{
  "head_dim": 32,
  "init_std_down": 0.0,
  "schedule": "wsd",
  "seq_len": 512
}
Each number is 128 + 24 x the weight over its row's rms, rounded and kept within 0 to 255. Layers, rows and columns count from 0. Numbers have three digits each. The size before them is the row's rms in percent of the matrix's.

# layer 15 MLP up, 1024x128, rms 0.21, rows 34-140, columns 0-63
098:131065114112118105089103103128134117069143156114094171113179124130122153103142104128152095164153091133152113130137170150128101131157116117119107103112119119119178140137120138123129168161117091
092:168099142110122136116166165164152136203172156085147135134114103125087148104156134172150167104126127148149142149137155098104133136156131121106094132088148107170126101115108141123128124104107134
108:131167160162101125111114139130146157176116141090144142131158140115097122103135096102152101113150104121145157126138142125125135121142124099114127107126107109161115088124077131110099074160085111
104:095140190116132147159118169136104136148129138112091115128151108120155178152156133144120121092162187111139117113129132089116123155159103191125143108113107130137133117122127141165143081104151089
097:129124125132125108154139109125147149142107134107106147073123116127135110164142162167135137135085105137135108086146115116110084106121105131089116137130124146171131139112090134126127147128115115
090:114124109115138140113098111131057125142113127161105136085119148092137117144140142119157102178142103173127114150149094152115141154157156104114137119127105125125110184171105126105118144166124144
113:161137110161091095120103127160159123116132142125124112139090129101162137102136125141103099121076138150098142109177105134113126121155129147090111138122149092148141107106120114116126159140118154
114:113111128130116108145086179113106131146089124154157135132135094130136164112112063140151091062192105140108123116106102124079116136136144135117129159108128111171145106134123115107116111126119126
097:159155135173119126116098147162113134092172140141095169115137131134117123127150142118121138126114080135156082116140138140143157106118099129081092122133112152106117156140131139123133110143132147
091:130152103095153116112163128161122087143149162090114178128169108135116137108119131110114146105126128125175102131152121111134108100162179152100138137112140094139153093149103132121127183156124130
099:124114076148130126089131099110085108110157153174126130142124145153110103151128144106123120139112109173115132127107145069140104133138136143131116122119116095090155117112169145091096131103131169
102:096141157190119168138139190128151134119139132143117146118146129121127144138137085115137128146095112102134137152102181160177140139147173152109137059133126113130141131101110131123154130148102169
111:134129155092124149122135129102148093090148139151099116167139142127138126119147138119140149149103124168114095102134134156096133149078172170130119122128130130155158147131099130125119160157168169
100:121109139158110148152119146136117121065119134116153157117147140127147180167112155126129128144153082178138107127121124118126143110125080103150131091132131115115118083107099133117133124125107147
098:103088168128134142179164131140132126138148150127136133128117165153113126095145114164102121148147146138109104148118114135140096167157101142099141119137140142126109113107109150147131113073115154
106:107160150161114111149149105098171117053118108159149113112125164150117170070143158126136132155141157140142140123119140107120137137091123175084154142120118153119140146107088166147149171154108137
086:108110121107124149132135129109109128160127139085129142106113140161186118136138111098103080089105121112165096172143114116126114137120134159071107177103135128092083128150124113135134138109135149
103:098115151136137186154175109112102142111149158152136100121118131122141088133137117128096087121106105107089099124139147136091097096115082165203128106116115114136163125096157121155125126166095137
110:128183144116145092110119093094150101163119137183109144112145163092120133128105130114127146123134131120135130130136159114149078106132125093154160130085095108122102119139129113134122112159145162
097:122118120127096115100135104137124122137125028143102122123132142096121142137156150142125129139126116124117112133141153105120053101140137130107128129113110112120165112134114125113126110054094089
111:125140085150095139135143125114119160156080124130085129162134112111125112113124147099155114119103127138141103135116124140113141103107092123076156150077136150123148077092172157161130137132102162
099:111179136112118165118155097163133149150144141142124170121111143132170131137143137107138105141112172102133122146170140107122148103125122140109160081179147073156102113099129136114164112055110128
101:135125172154148120132143090160122142117098171108132120128098120099128173092153151162141096139113135139121132173118100075161120135128164147127091142122112147136153121129112103138093137128108086
096:118127135124177122105117164153118097119134112119123174120152135126135138126133122093148144158128106098122126113178087121090123117158102102137102154107117115121080186140131147088131145150150147
097:088124125141100140127128110131102123146185148144111147102126119108123117137147118147125153094090100121162100099118098185109114133149159095117143135150101123148167123108118111142173105146148133
103:135111151129127075146143107106132096146116145137096156157150157098138126106165118154136119171167107108128139124154123132157092130133131121141143119103090168140107144121121117190122144161133162
094:117164140096092125146117073165135119115181165087114162111144063148132119107140150151140112134124119110152138142181132132146104160096101174127150103101125156148136146134103136120116164152161135
099:142109160119131116105104144146137095101149121153157118094128155145104129083136110136117158139138182095134177117113149134108151098121127139134125144139104148177149129143123143088122093138152127
102:059153145132136087142117145154146115102169122152128143127114077121120119165142079105111130138151118162166144132101145092176100141143157100133137106141122116163136107123089100127152168157121108
098:151086114111118153118180117168125120147187162133123125166135084149174129170152122111077137139118129130124096156150124166099123140153160124159131116162103119143160153155145102134102129157153164
100:101133113159089154132128111141131142139139084137144137066112148138134109145140113099150134123173120147118107116123139147095139086116143126132110139125091126149102171155143101153131133098111161
099:110072149163074152111143131108094155093114091108100122117129121159116120104166092131116119145143109110116144128111136164122114111105154103141093099132114172141180123146089133153148141151143107
105:154134084092170125142177123116132127146120127113085175133094118125126154159112117116149129141155110108146149139166087125130120120127084132077118131142121147133125153088136178155115107153160128
097:131105109075146113130161111130149162087141114115095158081132108126122133134118145127099113137115107108065092101101116144134133123170133108095145090095120130130093108111109118159152091182120111
104:151118136154123134149198075151114148103119087111123144120125162115165164130138079141117143104150077114144122128139125132124136099132148138110188123147147090140108147114151119109136095152125128
108:088162144164124146162107062138154156129137108128152140144133176117143103107118097086084141129127101117125152129127152129155109072142130143093126088119129146151159140144121136111117124087152170
085:175060125133118111121147102105122123128114097086120097093142124144118102132142117071103110160151158136153109167153113197093083148140093111124144132086121186118151119132102114121128154149148082
100:088163138088130127140123127134117131133142143177119109126155123129173146144142104142151131119148115106159105114141112134149137160129111129067142134123153136110068118130135181102152153111134162
100:128150154122128151149138089115127137132126169133115143094110162116090155104117130189140178134127158167116136147130112099130140133090111170145159112141111077133118090095174121106111114155158140
110:170186170132123121119117116115155143120086149076129116090134112131102115131158145191133132120126130071126123138091092062116100136142088138121131114111139137122145107135112144130128143111085187
107:128149191107118102178140152124084149134144101114097108127110153133147129091146111100103094138101162133074121090133120122107128088125132107078118102104103102134099134138131104140132157131149091
111:127150126174115141116131144096121082161189133117139128149138086109063139065137101121105163151141126134125096133131103111136139123168127150158168114149122139082116105120129150154138130118145096
110:101107149139090094144179184121127111081160128153154097161129138102120141100149149133104149120151128144143126135115148089153096145141143082143122113162126085128143090106112130071108146114168132
102:143140138115128103100181132110073128092135127144123163125158132085107119086128134165097111125148122126128096106168144139108085152139144110163130116153139070114122120131101113111160132166111127
097:082132119139092116111129136127130122119135106106108127183138083122139122113154100066142137122105113114105098135139133117118139092110107125134157115149126174135135120122090124111127096105078178
105:123160112166135136115142126168153139097095084130120133128156137105134124130122105083113116145138107130149138126167115119155060149144140082116159112100121131137157183105084187125190135134097133
101:107121159079140113112129099130136117094086137146139124168058137133110142157106134120147109150106155084167133118123088119148126118153123143115141103148123094131079098147110059091135130126075138
102:148099090164160144102140118116161113130111138148136141146105144100087088117116156148122117099133152115164135139097124108107095202095150155117134121135091153164170181138142156106137133087164089
103:154097122139151145133119134143149103156090116092140138107140144100159137172148097134116098107152179124104119141145116136170127142143124101152125086123173132153107149120149157116132159071136115
098:057151089124106170135151136149164156107128124105113156093106065181100115129126126118156137142142126134152098165141108127106147133085117144118141124127127160131158139129127083105145110112149118
106:113189140126118097130134139097122104115179177134112162173105137109153127156113098145096134102141148149117115169147104105110112163151143113136132088144141132131131138109125170136141131147131134
106:093159146140131153105121161120116119150120127097150127100097139139161124142132116111100110135135120092148097138101109111083132133126097112107130120125133162127171115142129132121144174152097098
105:098114130147102100118127103138170120102102152095104162214125132139118150188102111139109173121156152138174117173128097124184110128157100160139125106122099144143134106133109111147152194146139180
088:135161131131144128151137123100109149152150110101128092179132155084183156110139154091159105108189120126128130137124136118095141155135102109123148124138107155131115103154113119130107115139117147
104:079128139121140137109102176121156120106148127119128127103137121131155122150107093128126111119122170095123132109138177092183122128110148132120128104105126147129138139125158129113155130135098112
097:144186128097145112139136124141150107119147120102158149135138087142126175115138060132115119126112090091147130153149106075101115164107105124139145136103152134115127102147120173089151124104104116
098:133133163135122151129142163123108106172138068098134165125114189118122059078117141142119138140154137099098148144112115175082100142150147156118117136146112110161170118174141122115133123122148101
093:133135132089165144104162099179102134121146144129110158127143118141134112086124096152119129126107142074140111138150086127126134134164154116106149121099116171102151113136112191137138103085129159
104:138121118209173125137158115128122172161097145107111136097150120125138172129118115140105117107129126099145122127176136116103091134133122163125142123113091122166122108129149148142145175114114118
099:168172082135141112157171100131161127118159151167106119116097115156137125137135110166129087107125135115147090166110124133098088103133078119121107113120144147148125108105076121119115140097125137
104:132133079128177140151103147084131135156133108122114153114094105108113155126126164148165155140113148092169107059175081098142150126110139130107154081122089097119141117162132152180172098142108109
109:132106091112126155137094096160084116190106159115128088145132127118097143139139170101166112151158161120159117109113123096145144145119096122141135102087114130119111119102155141155105104091141149
099:128105152089132141109094104152127137107165152103085107128085160075135104144157170175081098105104085095143101117131125115105109140113121089115129122143122129124145145110092129134125147108174131
103:162123098126091122172163128140136108092142172098142122158129145133109117112117113099132132145176136154125124118122123181111112125111137094136096121111112117112091101151106156131062109124130149
104:117150117119133090099096114099098085172107106154111147149132097102118083156144106169135101137085116187086141154110117132153133135141126146130139144144118133151111124151134177138112148089100123
113:153168109106117145121127142109142117120119107126105088089115166116109149125142098155090112141143152128166146172134140074146145110131182096147139119144160162159150167136154112117159122150116106
104:121148148185149111107104093115133147119119144137120121140130158111106088143112104177138144102189150138139102166157118132123119125131142153133110083132117141088152091151124135132136118124140103
103:127122143129113166142098131121146138109154152124115142138112165164133096115152118141096132171131130114133122149065097127110114125152091101131127127112144127126162165149135122154164092145160110
100:137116104153112105116147115099117129131122141169128117105111128123135152121129124127129091159135127116116145119139128083159131183136132141151121118123138129125184141154148117059116137145121135
093:129143175078157103169089175153164133109131167108133118130107121143123108110140174097147141182135134141143126137134139100126101123135140153092129123126120156108125130129145095087115091107127121
098:128115133152108110160073125155151104063120099162112161153132128152097125077149140085112084183144155152127106179073114098133088118127119132132130144133098115112123134124136111112115095107154129
101:116163111143101147090100184117154138157136136129110144073101115156146104126129096096144153124121154122112148164089120133109104125173138138091147108125153139121152137124134139153147132145115126
101:145146125134101109138129106134127121108136189139115145166146166142180111110157111125120106126121105139145113080144125106170109131186148160096125110129134102099076081097122127119162130125129162
096:165114103111155160154148161176099121176144148132121118133130125119134155089128142141100114109143155117097129135096141089109169149161112084112157100133102132084140181124156110120099136083148161
103:190136140111149148157153152141125118133121124077092175137133135127096110142108133140129106126157151186132131140152114135121094151102119151108137090136134148137133133127113171115127147144169097
106:184125146117124138154142125107095129128099134097158157123100131156137138110122101107078089103105147141156125118158172172098084144082125123142172094140140112113144110120138155109174129077144115
093:124103105157109166122150119102096124122135133129129139117120121073073113146134148145127139147147140117109143154118086138146122134147135148140136151133122137114119133158148144132193138155090091
093:151136109114133098132134170114154129111096120090124152163094126125179209143133128127087139154151105152100087134169163149137108131083150134141140125096129176137098130097101121104115128117154125
112:106159179137141151114113114101093120129134105169103138118096129147154141080154084094124153142137110135118108143125147105100116073147101170112124136099140116106156102104126125124136124163147131
104:141126137128132165097113084117106120189137124149133135139134136084109130132140182156121146159117111149120118084124128140119131145120143129113124137150082141178160163123096144117171122106119104
096:125094104118091160134117134128164128119109153135150111127146131126116107107096138105097115142093135134165119111155144145135168111127116102127181137114101139100099105103094155106114104110132119
096:131120143110110143123133147160116148173137128106105146117105102115122121105128137126115129088172116164123141144101159147165134139120092157096121168085138116134134120151126110136150161085074094
101:145168111147176158125132133131113117146151153174103142127146108107131094125126113118126148128064144113142160152126100128086102143154110140108151132165110136170163108115115118175132121119107138
116:155160121138169166131156080128130122092127115091091132091162122135073143152137145158121105139144120184144081169125114123149151126146144143091103127148094155116067120193108133145142110151159093
108:114145169156093135154130117126161145120142134163148157119115160157121138115162150163130123123140097185116129122089095133141139092104107159109139104161130131152142150122093140176081130164166109
102:145132130138129085153138098132066106118122157116150142132141133084104136145118139156116115126133139100140132113134117149142165143114117183109137117132105122134108110161117072091143142151151127
095:164154081141165200170149136121117123112123091132147143103157138146126150153136131123140132117152141163164135089149082140121112135128122093134149126121115125176144158111112128131128150120174140
103:111128173098057135147163112121157133148159120134127117120129118112107108105097124127137112131153180150136088140125073171056145161159144119121126123131114130140161126123131147162107091166145148
078:134109124117093129118110132125159144139142110077134112137143154127182158078090107101128122111139094101182128170145131107100114117046112169084127136129128132170081132149142168141139097126113097
105:137153155115124160128157068126134155130126099130133136093124103159126097157124116151148151130102109138141098160134087166119163135153140129115128093135136129180174153154101130089135181153159105
104:116113075121138107116137122139133078154179127158154138143138113082132153170105150123161142116147131132121082122115150080152131113137104136120104135142118100160166158178086139146137126179104145
106:108159104128144130173159121139112098176171110153129109095134157126071115125142142156111111101159128115125097127083074106139141134137101136124152120159139137147120152123114157106111148144109161
097:117087136139088134131118138117119137140133088121150110171151111143119115089141130133156121154158146152123133138153145111150117141128085146142149090206088129130142136144117144084138146123101142
100:108105092100150171120142176154123109130095138102144109113120115140119099152152110135107114115135097150167132112111105083159100154136109113152120179132128110133159105132139143112127156085139086
106:149106126108171108154116203146123128097125140103108112161147112113151108137123153118152109142142099114148138076099135120110149114149136106120127150135157146147076156089147119083117125089136162
097:125160111146131163140104128146133118116119105104064148132131129140118100125154108099104133129142202125153100147103093136116137069144127116151119115163138118100141125103098107127116144172096139
107:132113118103113146177148149157153133128111114115150138137104117123102115116107086121109151097160177138122095119087090162129139113160150141109141134089124111132090156145099142129140121131144130
093:167110114089122092131128177140096131117117149130111086087117153125120112129132081150070135149130135120144129102112109113112110101094121149154159175148149151130112134112136148136114130124118134
085:087144120125117070131110156161082127133124093128122141148132126116149157146142116100123087153159137120109145118130136103120092131156156133089121130143126152119081126108133092163128130154169138
106:091126104150134138142130076118152088132111103077121153124098134128141144123137148136164110152167118140109115085125106167137104128134091132126151135091104099168120135109103107138121135133120136
105:135089091137135154133106149097138134118187111155155124126137139111089115108159115130136105163126085137159097128173162123137129129149154126127125123142127121145133112136087099116127097158140097
100:109140147192161154095151093089127125115130114189122125124123141166106146093121139139106148146116097149112089111114168112112107088141123141100159115123134138140132141168140127144162101128135098
093:183125097134105094108127142114153125127148110139099128117166075096104103145152152094100094157129155137117174134149112168131102165088118182119164119162094116112098126092136135132120119120106093
103:161149073122146157186161116154153138132171089131087110120145117130119171118132108135106135113135153092138127128109128112103100165144106110093151131152116129100124139156133157134144115096126164
106:168127109100131117184119152142133102156103161137110126146121193128154099105103180106088136150095130094108106152109126145161160139167096111116122142072085150142146153104196150124128135135133114
104:161137103121134133172151163133150120130072185077096150090117133112162165143119165125118129127121115120093151114161151135111122145168120107147117117115130089138141135175118132163152123149150137
093:141153069130135122101102141125151129101105125129132132156134118150102089130123121094123131129122152147089109181101082125126120178112116136150142114154114121090125136127084141112095114141159095
# layer 15 MLP down (transposed), 1024x128, rms 0.151, rows 34-140, columns 0-63
103:152148123110159131127106134181148092162122144119126133144139161113130111152114150135081130117107122128157091108161132131125126142129106125084149125070074094148131088126134143129135139130118130
102:171152119129115130157132156103113132087100112121115158107147160121122073130114083141073138157128118158144115123161134159115128100125129085126160147108119114128148123157174110121158141175137133
105:137114108110128120128111149147127117154134145142108155112142154123119132129147124146175140106075124143106096116141114080138148127123151130152132125125077108130132100160170130116129100086086138
100:121140143115166166167137137129128107119128159121066126133150082191145106116131147152122047101121171121128156124131104146156154138120119134139144119138137089112137132117100135152130108148130094
095:140109145132155117126099121114152156103153081084116142152117137120116142106145151146167137141145131120128153107112106148078145145159097127112118185129126155114132122120098160129148130143144146
087:111119113074121111108151108109162132136118140139183115142172107147166129120108138126098166102108124139136110153077158157165113112112138120133086139138158127109146078128139090174112124103134127
110:148133141131129134182124127088131143093147097103139168101113142151168146098078126170111126110152149121130143106149148125122124125126150157096118151170163106132124091096154082117138163133126140
109:138106117139134104131137117119127126160144112129159121124073130134134122141143109121114138124172080138172147188126128106125135137137124127121142137124099064167116152127138169117119094099181096
095:154100128117145167118154115130106089101126126117099130126062086153115105138167104080101135150129113149134130099100110157164108157141117104106118144119123098076130088123102133132133105145090124
093:109122149113124157119116127116132134137140163148127107117099134129107101159143139102135151145126118085112117151137094101139125129167154134132154100109131149144108114164125109093132061113087123
103:106120163119122122149136134147107164116140134141150128131126137116074132150081087080129106149127160124170108163101098131145147113140126120140108074144092124070089133114114101174081106077152111
093:082162108166130122110124112150155124151147153129106142155140080149133137182142142086191121084107133119124156099145166101121161113132142138121137103122143156150117056153086117122145144120135102
105:104127185128088117121163083110084143106131134127137143163138139119132123090150124130112124120133117133133117146080110179162161125086126106134158144155143099156165120098120112155172138121141134
101:096069144167141107141102175117091172111136153142142065089128115115124127142118124136135168143130128136113129158138166132171088117137107109099115145136179077148124112122132121083138141128135125
103:152161087153129135138146148117129104136081116124156126143151133134111124144125101112123158173122140119116148134160132202128135160121146156123100117118112123164163141106149107134145110104135160
101:143136164137143087142149143086141144096142108149192112069120095191112124106122141143111111106126119128120174180093163129122132146136121150130124106110162116134119156101099171166173165116141130
087:140151165104142091160112119092147144092124129138148117097128131103110154119107055169127163132120109126161132114136155103137149150061157107184105148122116122104151144109124116113152077165150125
098:118164139156140105113163117134121145119120115125132155139133126151124101117070103160120111123135143109088141155102117174139121089121135132120106137130210127120132140101141050135102132142133161
107:121138152107123114119108100085126147126145116121146082156148156160157116130125092136132120113103118145142168109088122127129123169116124115146111175115103111112169161171111136107116164164166146
097:116136164130131090126140111111125080127125113138172103117153128123169126118119161164158101094156143172131144095131185114107152146157120092087095120164099134149125105140122107122109111160133126
099:168114106152150155136126107101097173138091130175122098139159095142155145100144127151156087120100129147113153134154126148126134158111112162122127181101136106167138113055160118114090194063150151
093:131088123130138155117162116091106172119149102123106108119142113126118116133101141124151165120094141118143196130135105162123106110086143121166104141118154129164085132153127115133149096124170133
107:118176175086126124106143101169125115121129182096139097151139119118137140151142125118158136128096101129107102140127132145143102115134131104132115131098107142147172127178090100118133057123115089
097:120136157127109146185118131125133120124160148133144115124102118166149126153127155134131106125148141171109121126132115110130110163074107161160096146118116111101144061120117117132139102105102121
097:130147155107132121157129143133141132151154177134132133208142166107157122108133175107150168163150131138109130107105107106132176158104129128109142137101146120123179127068124155148155114188129122
100:148136106146146112143074122057120105112112131129136123133144155126147127097129108146101090124153091123143130131121113105129112105139094135144124182097106141124140111163112128115115084097100145
100:128157149124111126116121130139133140150145121143133102122169125139122172113104167096135125097127141085081123124110130164105090121129106137114129157154108135100076163152170123127112150092158159
101:159122150110144111109114125123113113152088170101082118116131103136120157111120139159191128098083088150175190156117107141149082110120127132149125164107137133138143141138153125104071126124096124
105:143102116161131141120151155086081161162130098112145157133151152123107087132151135122114112131148147141144180119127124144154097166147165094166155122109129128125151173140141091170123116167142140
100:156140111117109131128155167108124130109108126153137121115066112126082163094191102103117129138126122125142133088106122112151170101153095139149156140103087125158106079118107130138137115135086117
098:119112075156172104106105124182137168150127094103101122155113120172136108159144107138165156162123145150114116128134095138098133154105174104134119160137131181112104148143124108130089114128088135
103:126124144102140115118106148133144098124120138107094144172072126136057150164139147080134106112155117156100121168138142131129163132148180133144107134137114148143157113118115142087103126140129106
097:144097102064107101124091178104099114154168161115112120102088108143142132105076133140087134131143144092133148117124171167148129116165113134123117100101100151147163126149130129105122143142109105
100:099116126120148100116124138132157170173107163120097124107170124182123117170128139123088112110159119127122092174088145145140111134089186115112149151110188152107124138126117120131110067107115113
096:094132161136078111076137136143146151127127074118100138118139136117131132108109080159101144121146101121160177168098158199153144131060146113133133137142132153109122124131123113133079108101126098
102:149125172180130144132143119126138124136110141114144143180145118111111142103122084020135123133081146121168118133122116153143169116142143131103150150125136077145140140153115127096127137155094102
083:149124134133153136100130116157136129106098111107120130122116142148102131106091176110150110119122102120122130098098117081108166131120139109109116100121089100121136144113163089168128098127128159
106:098074133144100120113134135106116122155104140127162137115129164111153121112103143115089103130115141125106130108160155083137098132114116106141148149093132161165147094145142095114103116162129116
101:092178125144146135128122084116125136110127159094092133102142089123113178106134144182154152115133142156107118153137125155129127162077119118118106095068133140109126124075147139109150111123167084
105:142140161123145107133099151119127140122071121074089130107146102105127151134112119193158130098137109073139123154109160121102091152137146137134128093177123175111073145099131146146086155147100140
107:093119079107049104154127132120153129138148108121133093093137152146121172129105149129119060115149160105099150104121151130176116148130133142135095132137131089131113164125157172118148116108134112
105:147140145143195145107142159111113138142148080127158142125105077124113129150155136095098111126126170083161130125127088098097179127148143103134130122165116124139129132124132124177127133142134133
106:103113168083111094123139147113136121090137153129107111149108101137147134087132123124135177111148140130147156139064117139156125113119113103099136157150168116137125131109100128107108120086171096
100:109142092133127120134181123123117107162090138115177114129127130143145134113122113110115098125164099159104112136149133147151143163119119128158189138135105114139130139155123057075142081089114106
103:145134131093143089126183152099108133116096148128115101116137109115129105175103152100131136136104139145114104110129152124143149084160094122160152136096122072106115147147133137135169090088119143
101:118133137148125095080118074146170130159119101106153111126169114144106119138166167127084143126110172131136119155130159091082088090121129113165125093163150115108138138141098125115112142156152153
097:137132139132135128136148108119094123122117131099172108070124101142156104169144159134133143127114193124120163127137112109123106143148122134147097139142129084145120139148129163115147117160093159
099:144113114077123104142186081129157166145138140164149154111153116151088165086151112111148098127133119077147099110127129097114145147181148125127109130206105104122099115139098109072174105116159138
108:155117103134166174138076123103129084142148155137109154133105139141146132145148132124155130113136125121093130166115149108068145148105117116150170121114148126132138112094136192127173124094116117
102:119170138114100126136149104111136155142118192113144145130134108168094180125123114111110095161114117141127138133082124114140148132102119111122093132117149122109142121110167151123092100121133127
101:116124136149136112065147106102123148120154161125101132160120129196099169136169137131136164108140104123099143137139153154134122152125137112133108095160147106172161158112117123148140117142098145
098:113135146111155157151099089124115113117119137113137142091164095127108170173122139132137178116155143135127136106150153100155057159124135095125145098121164124130143146129127109113156146125149185
102:108135152144107118125133048106151056149099125146104148159141111111115163127131118122138140135082121149134097142116096089131128134125119159134153164128144091137108164185132127141151108146108124
090:094119143101168138088115131146131148124130134126161098124124100181103114130129088110122097107116104113139117167106149128101137100097144108139135105116179131087101118101160153121137120116072143
104:126121085115080111135055140163132180086125115131108121131138128093123115147170090136080123116112143140134129115099142124111132123170102140106113122117128105157104088125144087159116124095145147
094:135111111146148147120136136143106168109100113166108127143114138138124126099149140114148114169168156172074118095098123142159157137117146141155130083147098153145115160141100096111106070112118115
101:126155106082146078123102165158118121142143113114151129141159149146117145117105136093104116097133067130118158129131164088061090098171135126128107155150133181151131149127137115124131132128108123
092:136129122101114122110156158139139161113171116112102116139131108150152123141125101136123111106171166112125114121107131119094152057143136093151123126084122144114100090140157088128137143186138108
106:122112136091137127144165096154151149147148115176127224080146165114108121098119141101106123131157116125125077124149141148121099155131115116096107142140155159173167142134147112127159158104145149
099:124130091104140118155183118100141153124158079129124099081105097186153144148091168117156143146147122113117147135180073126146111130137101124149094134135146143100098141079124148128103134158161122
096:087132100108145103101111113110117110111106050092091121115104141142112165153108181088145139140144105122104082124153155105158110134108107122090129126164105083098166160151137124126128091145119139
107:143122108092145178138136120153114138131110157085132132113171140158155139102126108106110123139124113145144160126079146117151142131130091139168136101121104181145142175135118121108111155125162147
100:150148138109104142146152126136140126096109120124135129101166155156151116127123120093113134132192135111141097092123154162092149111122111129074096116093113167141156128113093112139179106068113100
102:159164127171105113170163119154139136128114085185142113181147133107108127143090120125186081141103130140103207141125136130127123122152162109137164158119115118099111146115127120129144100114134127
100:124108101113123147141140129134098087179118134145094131150143085173141111136129116141165120154123141126149154092102115157131127146143107120126095161146121168161112114157111062103115073144149151
116:145139100119151144142103126110131148112132107147107074111141089146176138168133119129122093110146132136143149141131154102122133107126118140127124115135125129114183150119146069133143161099099122
100:118115138149119100097137163100086107123090111135167109105070135129114118149105131171130150116122128091113066135141071157147113099125111119086141146173150117120159150095118143153149121139109109
101:149112124089145123112064146116147144115111116132123090126158112163143156143141137121114132121126134153161122145127118127108129101111098123139089171106146127117109108123085116148086176130133130
097:130077153107149135141150147177126128119137122139141174139123124118158144169126133119136202143148146140130103152161153101155133094120128132135123135145115114146139106075149164139161130123121167
096:108089143147151111105143109150110149097078147082156112101119105150108112104123118108141157151146115130113139164142122120099095076077139117185148133149138121119097088122120132179121102105140120
102:123154148088111130127131121155147136089172126154175098117111095151137134116127109141106086127113150119109145148118126100150136110155102115117097146087138124111098126103153120101119144097146142
104:176149110119104107110143089124163143108152103135100141113126113177160163126141102125123177097149108122132082125139121151123101135136131123143106115117132154111082138135127151155105120204142125
089:159132173124136119117129133150091148120147120114124131119143147117170151144085135138151112131106111125169163120133144141108084096076112178098048141130130116121124111143102079110094143098169119
096:144132132119114141088145148131111118102135174153149126155091155117088101116165091111137144126133128142103146106144140100099154124121107146134149130098132076174120145123132126158129136096110130
102:167138160175121148144112083128169094149176138135147120126180132139149146148088111130148109141117133113122122147148193148189131139135128104100112125177144147115108110095109139132141091150168163
106:111093140141147142135142145111112107169097102101107138182153133123124114104153127114152129130098141148154131173130107102183168097169108124103162139117161147115147113121140149119131151162127148
094:140123172146119150143103094158111132148133147112128077125129084125117131090098140109175097135117108087161149125153130110155110116156141122106110160152140125111153136107141160098187130128128117
091:127137148139093131138153154133094147138138148129128100104132150098153108115102111116158140102125139140167173132136128112133125109104086076119103139134160121106182153147110146131139110123135156
114:115110136148161163128077114154135113136116122165091053122130121181152127131122081120136126094132131091133134170136111126115114119141099130138087143152173158180138138135142164145097140118119110
104:140121141110137133103113104122133139135135155138115183105160148094140152122108137128150122137180081158121128107119155121151072129155134168140188128115127133158101149166106100147177156133136136
099:148117127076099122158112137151098109129137144156153122142121098131109133131121158156113129121071135111139114088107148123154142090148144139178099116126167161167097172107117135131093132110138139
099:134168123163145115154119154133155081134148155092116106137112143182155075129121121140139115095141144095105148141140133163129128097138120153127124127111110082153123132110159082123124088133110157
099:122136139133164135130110124088118117162119129124091156123150103090129146119178140142141113119178113139134135165122156111166068134147158148173086136122103139103159142143126126107153115081122090
111:135148088153130148121114127132120094109110087145114033114152104159129166135101131119133133133144078185107128098162163100161113092103162109134153114130145129126114124151147121086137114126128168
100:117126132146128118151123113123133167137148120140157102094118112184167142119104133171090118120094128125098188115089160173145108177089136146165102118146132138122168180129113123141086159144132113
096:126125147131108138160135142111132060150146128150157087145103143123132150110153113140115134142131155087122133169107137130146125093094150144156114098083136101137139149136139094124086116117101100
093:147119117151134148131193140162151151141133138103131107119132096130112144180118146094109096096099172108127117124126150138128148136159123130133138111151077119130131138154145126120119162127089179
103:120128134117126125106124149120135151117124133085120140131100132084123163150144156128113148112133148145159104132111140114120152051083124143173159141131127151189136122088096119130108133145136140
095:140126148108156120130174108119131144112130155160125130096146099125083130171143143128150105140104135122084113125087110141145128137130139112151108130135177120095175156141107109082138132080146141
101:118063168145159156125125081131140168123114091153119107109116122167094156152134113124138138130048122121112122127131149135138102121119114107120145177123104109158133110142101125170179112118120140
101:116119115120124124129094133107102128144169176135171158193145070110148141116095124098136114103179139166154148122123115114093106086117143136126151107086169140147165121108089146122160120183139110
105:172138093140133118110129106122135113143140151102101103127155141163128155116128139162107123103144140112144113114063088114129124115129131136098121110167148116113150193151101148102105154102085148
094:112158134130097082143118108132189113132119123121127154159125113121152122134126088139107131112113155096164124151134120132136162102124144124115139153105098119140114096179105134114160135171171139
101:133144133114126129088118162087129133163090110127137074139130172136156126123143085108141151092163148149087112125143117082130127096094158136101124153116160116129134156140142083113139149123141103
108:143119116131162109089134123127095139174153163168124133119126117133125109163123137112142145073098134147114102140144158137100114131125140149151089100117152105133071153133158104113139149172119121
097:114144084113152139145114084122163134107153120089139117129154108132079088167098104073073145104113114156126166119100113144134116125080118122105120119166145126098129149110094109125107104129114090
103:126138146120132085115130090145148156164119108113164165178121105124150098115112118122131147103110162147117090073097155145112137147140171119170125107143130125140128194141129137117163148103162140
088:149094097169165119146118158166106114122150153122116108128153144153120169137105153134127083107127106124087125149137128146141123086119135107142115142106137111158135155140113139110141150086133118
086:115055110102160136147148156101103125117136120129145100096117130111114129101171137154132195127103189124135156158147119180126144168083136110162110153111134106135133129102165111123137153084120149
100:125155144128171139125120096101109109125092117118086127130151085137153126095108085164105098111133119150087115122094156176119129065109144101126104172139141130096114136139127087122096105142134100
111:113102133132131155101141165153152118130151126155148129115156177122113095128106118117131125111144159163113116104136100109151127134177131134093145091114064091131140091121108133146163177153103114
100:128119111184171116120072146156127148129145149136114102073183112090138122091112116136147149122134117093099135146119120144108137091155076139114140115119168112100123169119168128156136175103135113
094:123129098115117135156122086139126142163116146159152128102121117150143100112109100141148102135122163163108094114161153136159113171083105136102095121100119097110147168139148096112140128182119122
101:092134102084133177108134144125117132133103123163048147155121124136138145078132098138120124093131142122111127167150125069115130106138130133136098129162152121143133082135085062121146090147123121
107:135142093137144152148096178086134167160144151148124123130180133159149135084126136169124125119136126128139099174096150149108121150116124141149179123149077110101169104161142127119118110089132160
100:159154104170131127087086112136112109150136113099125139124127104180132134118154137140128139120147147127094133123161156147084097109112167112107143080155106124113116167136139104158123151101111196
093:176132169130087110092127103113148127097148148100097088107110126153108117079109106114148103109100164120108097098161106097134149133105138097134114148184147084106113087150108143112138119147154194